Part of a small language model's weights: MLP 1024 squared ReLU.
Each number is 500 + 25 x the weight over its row's rms, rounded and kept within 0 to 999. Layers, rows and columns count from 0. Numbers have three digits each. The size before them is the row's rms in percent of the matrix's.

# v: layer 4 attention value, 256x256, rms 0.0581, rows 3-15, columns 0-255
# o: layer 4 attention output (transposed), 256x256, rms 0.059, rows 3-14, columns 0-255
v3 100:524482512510495482500504532481485472486505484483492549509474479463528494525518465492534505511507486476502542520504500490475458466466478500481506498477502502529496516487506521522509494542522503520504519464483490489542521514486501519495509450457483530488530484506526510468477500570458497510477512490507495445535489511493509470489521511491505499469482491502491485496511457465508506522476525506512506535525521460479465475537494482476473509530515515472554497521460549491474460526492470507482460548504521484512517524509431497532481486476513473579444522534496503510500509556454507470509491453494491443490525507531488476491517514477509497544497459513510527563491493548532489480465531526482496467496515503505478486478514505496516471494492477489516570549494499531545530520497523
o3 103:520478511503500530500548527509509513506518455505516524488482480513503508516514488492489509483545494485500483492500434459495473542483497507523480557458502467535472499489519506514540490540524512509465556489530503500527449490467510522520531445469491545504488465521508518478491495515517520516456483529476490475510473478507494476534480554518511497486500489530483470480549423497502498520466511501487485499516546484491439501472508512475484484493514516517520494494491524513497480525522480501494465477516505531530521496550453508527491516474506472508502520507456465541522515493484517456484500460522509442506507488516520453495490538447517492533484465477494520557493520533541512474481495458500558489538537491492499450520475485503483486491531487484504529499473476473548501495488518
v4 103:486511495490502521492477475493450467482580505499469532546482450505493490516539527521491499505450522476506510465492466503512486490506468491473552504459514493509483518483516507523538516530528484501485514515512543506524501496482471514532522475473454516554491522479491492497474489561501501511521505490542516503522519542444475511529446504505495452475478517526524490509496467506501479495494492481555469471478494514486504522484504520466512516492490538449526489537492521494509555499479514543454507442478489471552469466480508492487494469504490512520487491490488476501528456508504523530502491504571495529466514479519491492493489509473493546523489505453504469534494510463503518532489529485472537456527534489521454460496501505507527503516501485483549534508527511505468475509494528
o4 112:484506497475477493512502480503491460478553541484488539522464464473505524498543491516524510504505501459503528476479521494529483469529487489494539498487518498504515500466486491501523502497509483493454515531506529522538492511440487518549503462475474504520502521479467504476459494528493486505509517471512531487495513489465459531477480495490524484491475540475468504489468483551510508509521467493533512446486504518468503499473497518483502546510506503508537484549496536511449535502445523508455531445478455463530505458513493465493481518479483469525458489515490453511529470518524516521508483490520523516476519482523480497487512491474457519498499493452456505514480466491480474552492541477489456469521507447514458487501478473513510522489547519489546534523557519485498490453474502
v5 120:491532500506490525510508497509521479480467512505456489483484500491460489538481530488495532517493502498527493509469506523485539458477487462528483522492520533545520519466494486493518518587493535496507454542537460504496472464475504495469495478472485489463463554540549496471531523487512469475477504536498509485476468463495469456521498504520476474507457477534459481506498529505474474493462497496510507461514488512470489485489505506484570509482486507477511498545476538462500501540546509471534487517528507503487495511498504470450465463489443462503529501521505483534501519523515491526525506499497504513485535503510545488504455499490490498527524480532478493548481529474539506509485539509486469457484500491525485505523543534516502506525514485540514498498495472468487518498568452
o5 096:506530524488514529514455494512508484469474500555472514453479477479476495532508556484465537516508510490499485470462518497499519458523490461501485496494554540533548522486484449487533509542476522512551475533533500492500458477483514500521474483489491520482488530508523513471502500477559461507504509476514533462479460496480484485504515524488465508541430512546449471518471513491465527485487502524511503488483515502452480516478509495502535492472493464510493513541483512484495482504527483479504491521534503507512512495509523491472485456483466491522531509511480515525496504501525498528542500503502502522486527477527557477521443523481447535541527488481456484496500498475522527499530498515486487468477522494516487546521471530460494504501518509542524488514470454460496533524552472
v6 099:515490502490496500485516521492537480501513463518472515458470520497522488521492466462528524482505503496491529470508487497513454512498491503526485513493540474523503525519540485482545452518520469497522519520506509512521522517485525503486503511503509547525483474494523549482469520555495505469437468504509514509507482485499497536511514496517527577487516495579495489510487502460537551525471484488523471527514492480484474543512488467460496527498480539475562515517467542481481524471501506472485462509542474516444500506462473503539518494545511510489465520486508495512500462488433486477483503452463490447475508493518490482487488496505531512502488469499506474546501526513484522497488519477516502454549518492491530495514496491483527488470507464476536490491516482538490498510420483
o6 099:488493502498466493505522470485487467491488503514441485486456484521474476538515492488537525493550472511532506454557515486492458521487510494498512518453540492498504534492540494472513491509481534494510497522512518525555502505491534477530509512499526513508509451478494520508458546513467482517446506496499535516530493514495509516515500529516507538514497528539487506508497474464515528558474567430478490544527506452486462516510513512473519514513459494499557520522497517464472527436530497497468487531470482524497507507478508494536515506514506476494470493522524502546484483525493508489499494489538503464494501511494509468480493483477521515529496463485460525536490497528488539470527507488495529463567485495469542439503496472528503466497522508495521529519523462529492490495466502
v7 101:489453488499497494493489484508429486455513462507465536503511525530484496501514523512510543455477523535534485520485510542454495487496491491519456525444472519512558507498491496504475494516501500478507482559517462489484497475485525516548485540475471450480507547527484503532515529504509487490512519501516519502465472457492508515544461482482510480508489513472475474484490529503498413500490490503513489476504487530514502534507526532476550550489472530545473514564495520493510517513503502505495500455492461531506466464513511518475479472508453513472492515476494476464527481495518503553484481513484517534499502518496530504490506487499495511535491490474484484546445460441500513525517510509505525480514484499534462498559489496472500495515516485513562518489512503511467483488485484
o7 101:505462488486503476501490478494496504455502518517454496499481508500478517455505530487503520475502538495529514530496528527486503463519505478514483523481490504494528495486520472475497511502467509504525456548494471489494507489485521518542498505452481515494509540512465480538531498510461422465534504474547533474459491490486473518522489436490483496495443524494451476504495536489491454513490482502524479489511502508498479493484508482471503534499525498539486544589519512465496475490532525519484500462449474479516468446515499519478491485516467502516459481498484486516470494513562508580530510525472481520496510524524486495524509483488480499519509520490457484522468453472471531503517541524509505445482485479524482515519506505537518487481502498509507501473549528530511498520458466
v8 098:498508500506530511507513533472494509510484510514506492484544477535503488512468509513511555510506502457490512527516513468522511486507541504495538487468531499501477519474511477522507505483469479485474511438532493490483504533476482495500502499487522545482468456529539502495476511458507491508528474531511483509483509508523541503531456527500477482518440431525495542523492513510475482518512489495460500468497503519475524471502450528521457507495498499518528514455510487517501480476510493519504550525572480499478494490498519504496502519463507550529454533472471446501480541519480541509531518517527503481513504524507511471483501541454489466550487497490514485480502530571508485482443462486517475541535516531512484480494518520480507502547461452492479544498479457507517504465531528
o8 094:493500537533507493549468475497502508501514554503472522485547514500513477531516544487496495517489510447481499482498525463521504497496502503517507472491515530514516480466471467507529520525487507479490482479497472500503499507470495481480475473485548518456519536511508476508451485491469498494496487495498450515486489498540556506468486531477513467506457434491482516511518533511467496510545520454447486457493501512451512511478486538523454491497519480509523500512488507531476515489478481524486528562534478464474540543490518438487481518473509531527463517474480490490451476519500502523539517530534539454446532534519481493503471523466466522517501499501502478497505487514487467508474470500487473528504505471502477469488501528505464526493496461480470524506511447505478515433526516
v9 105:517543500518545476517519509513526507509482535486510484500517529531493513516469525493467496501510484502508488495474511489515516489493527482457544460544514495508442484473491540489492516488494522529491486494515505509471451523536462476472496456534507475463517520480556452517512475455505498507513514506506451485527491474507483518506437512503500497496473497478506498479513521521496520512514471507524503490520511511452500448502459492490489491472522448460494532476523472520504493508476502507531587533535492486524520503490497453447489483457522508511462515511511493555456477501490503512521498542500448469489549473511534486494527549477496496460484518508511508440518533470492517503497515503510478471514502522515508512476481534514455509505506543491435525468470488458513520515548500
o9 104:496539544525515485500497514491515491511504512472523499518531485515509475546462524481456500537519476505534485518460517517487534466488511487472543475519520514514504530498447473513537531504503497501495482492528514492518453525513470439429497503540508481503506567501485487492523450480506542521485504510483458508510520487500540524483449546480494476475485482472547473478495526517504507502512466515489519499489476536464518492478453522518465480460512474461474501465494545516503509493455483507526522559553507518515509523485514473477485522452518526486475537530507507518501491486484504488497498510489460505483511473513515508479515532520475507442509548488531492471509532465520492477500476499478506513511482518514485518455514526486449527510483489492436497509462499442522528494530487
v10 122:484522474498496492538468496450511470514497509498500518496497488473496519535525509495486504503519487510501497515482515506467519455481491518506536483538476518524523520446483528489476478536509546537517473500493418532464472469482494515508491495506491480421478536493524477521520479492464491519506539487521496451489469476507501468487482495519450444488482498460476482503526528500507472469427473497482510505543478504475504506492474499508497500498496476501494526540516492522505470543506483531526513504483533494486529512531499463466465502468490471514506521495521518547456520517487460547505519506504475488475538494501538458533488514483450513503511524521525484514494504476535476477499517520477486500479514499532469511503491517510477510556488524507456502499449519466539550527587492
o10 085:501509500462513528468523521484540520519505452514518474505520495525523549519492506480455520473474514517510479522459451524502489527476492496480487506526470505506478516483517493529490494494506499488534505521540471471502473450517480524451523489543471508566497480520535521494530479496534493498509513535479490473483502498495492473519483460522445466491480509460515485489560505495518507482481455549514499533530486515522530479515469478486539521472472482518483486498469464498547499505501522529527496468502533537487477498535486543514498488478494498492521503523486487539514518487483480487494480469509449492519489446494553510531508543494512475490482504521514465512501497500542507497514481544491511514487497538516495519528461513490479469574520504505452473465446484448557477547528495
v11 086:505548507511527520525536524505519574557538487490511465523486476502527531497488485514500525550464528429490495473504488493493488504502507505490521477501480427458504456505485487489480536495499521516493545448491483477481513466516472494449477497543537511510519456487494498485448449478473516529544488507483496469508480517482480461471542484466516503470518502494511522499502484478508526498530490531525538521506503492498566469508504497517493460475502506529488485450517479520495473500484494499510502490477478465506502497496516507495503502511539486458544493481514488521527499472487505512537422525478455536484506449484505502492489491491498507480512494514523507407534499511473487516525460494458507538538481500520533483481513483520483501487508511496468503511520472486487479519518464
o11 091:497501495504516520491523526499483510515491481456525484493508524511491502518493483494511520518503517498460494476498502481503484542480505520509475498510481482473467500484456455510469491499532534513504513474513488481487523451533478508468490512531487504524528425469494532505502467488535524515552451529475496511518527515509502497497536477492497499490549487494548504484482485509493505500524513530506555477541456508480552491514479515518516471543516516486484503472517474525511496514458489469462489461510486500514523513491541504520498483523580501441549512459517523496532512460467507478501473532508454537505475471501516521516496512514525503450471466543534500425495522495474509538538503455442488535539492554513496499497537473514506466517483503518477490531512520493438502493517501
v12 099:514476522490487505511509504522504516523490481519502465541476530504511455491529472499496448517528493545490503490508549497487518525483485462502456501531513469488499517570490516454493451462482483478496475537487534490513518512524500501528547535538495471554533520492455525470511508493531460479471479491522492518497520484467510528480555494491523541488551530540515486491511505514544543517486511479515496537493515495538482523544515446488508533518511486491498488463524504500501536507516497444482526537459524521501493492507499544479524482536519517502538478526500541473502499452490500473479514488458511505508466479455455545480520458524562465476486513500492503461490488504479511490538530472501500517470497475503527512517514502520499468465525481518483497471528526504466479504454490
o12 100:487482496478489535510495524520457482489505498501522465502480528488518507483497514540527505490547481521476458497502529501476510543495522469518471495540492500470492477537503520496509478472450522507474491518486535501458487510543514516514500563505512435563472488494491506489514532464538492513478514492555495512534504498472514513504532566510514506489569524538500506490478498508540518534505561494489497530486487516542501529541516448494498494498513512489479496454518486481513511463513472463518510527445532522490452475474489530492506475551479512481514521530507516494494491474486525474507512486482491544530504510477460512492526458506566452504487466525482523467493493516481515474508515541503537482471485500498563482505504476506519497478516488514499508502479565520479460519485473
v13 095:481509493522499492505505503474499548505490502492462470506531553461491479512460517482528497500502518543486509458497547481495492512461540504507477477494544515468488486483455470478471508509464498517479545471535477500486521493467488528512537540500484498502506459518477524495435514525483502484488518506527500510508465462527539471504520484501525454488454461566455495467513528514499473531510517512495474526521479513489501475520453502476490485526511535542511520503487499497468484501547466488523467530545508517469530506518491536489463506505540566520493511519494439473480508508477505513509465472471522523468528517512508461479483513461520507519503452520528494486501513565490487479464491507513526489521514531493501488520534531480530475492500501527477534511487482514429513468535482
o13 100:507516498471510554500513524489522538515509466530518455481531523513491505515470511466521514497503546517485509507495500522478497523457530485502472482514480502492457490492498462499496484524491520512506530461568448458506538494489509494505549529475507497552506458530485532491447513523527486491525493516503507520495472464517521472507485558501531511477506430532490506478536507517479508515537487493450445486521499508496499508514446501499505500518543500563469509491502491496513496520538486531526471485498519501522516502531529470504506493512519537498465517479496452517502524501476510503497458477482462523511505502509523473503465511466585497521509486531498462470511500544491518503517495517496549493547486521485516485525501508481481431492530508529465526499450466506450478500521483
v14 104:521490490500491515493516489512480489497504518518492520522449453495547483490538500518503496483474478442506483474508466486507442481514447515459510519499503465519456502473498514517507504488518469522481533505480481533509502496473455509509471464481464579540491488463521514562480498560521494523473518495492508469522527525464479529508467479502524486506490544449518509524504491485521507495536482497506508492481519494503526477496520518489495534530494518456528481534447527497493471482451482572464525461496471508541495515471481493542465502499487468518468525501493520545547474503485506507465513476525454509496509503496488477499517483488459526494474500466500471543517508483500509528528539491490508520521496496491451486438454466530504467524501502476511476510533491525524513505464494
o14 111:510440495474504474493516488488511492492511523490528519525444468515533504485545468499504502479485499453508515516496511475507424483491502524501513513471486480506475536495538541530512526474546517461473539499486529520522481482480446528522535444515494533510495468462468513521511487550553491517491501515477530500507527541467487516505481490504486508502503543463524509505523468538525488515502509508521496489493497468534525503482515514481510537546449504469529495531473484497502489487483524550488501433511459474576483477497490487544481536509508482510492480503492496520555510510496508479486503524565480505505458463540479489463500482534489508492468463454513513535492517490517497499496523498513536485560500521504474515504491482481501479529518541488495493510546531489526491490476532
v15 096:479531506502473509504475477489486538462513490493483490565471498486481499484465502509527517467545515515502511468512468537520495491479484514522540525425537520490511477483471482541483536541475472480492512522492511518503503472484473461486518530453448530533523491483470499492502478512493506504485496497527468472540526478530486493482471495511505473479483506589475486474491460467527482505533517510495470469471498509489467487491501515473502539518493487498516480497539506458455539510543475488488479499516494449527497480517488458483484500500516515512453519503508478470522534522466483554482515510536519499483503523515488478504486491527525504464473471500521497539526489502493523514454557488525520482498511465553508454502497502485523483471520486508528466518467500535432509445478478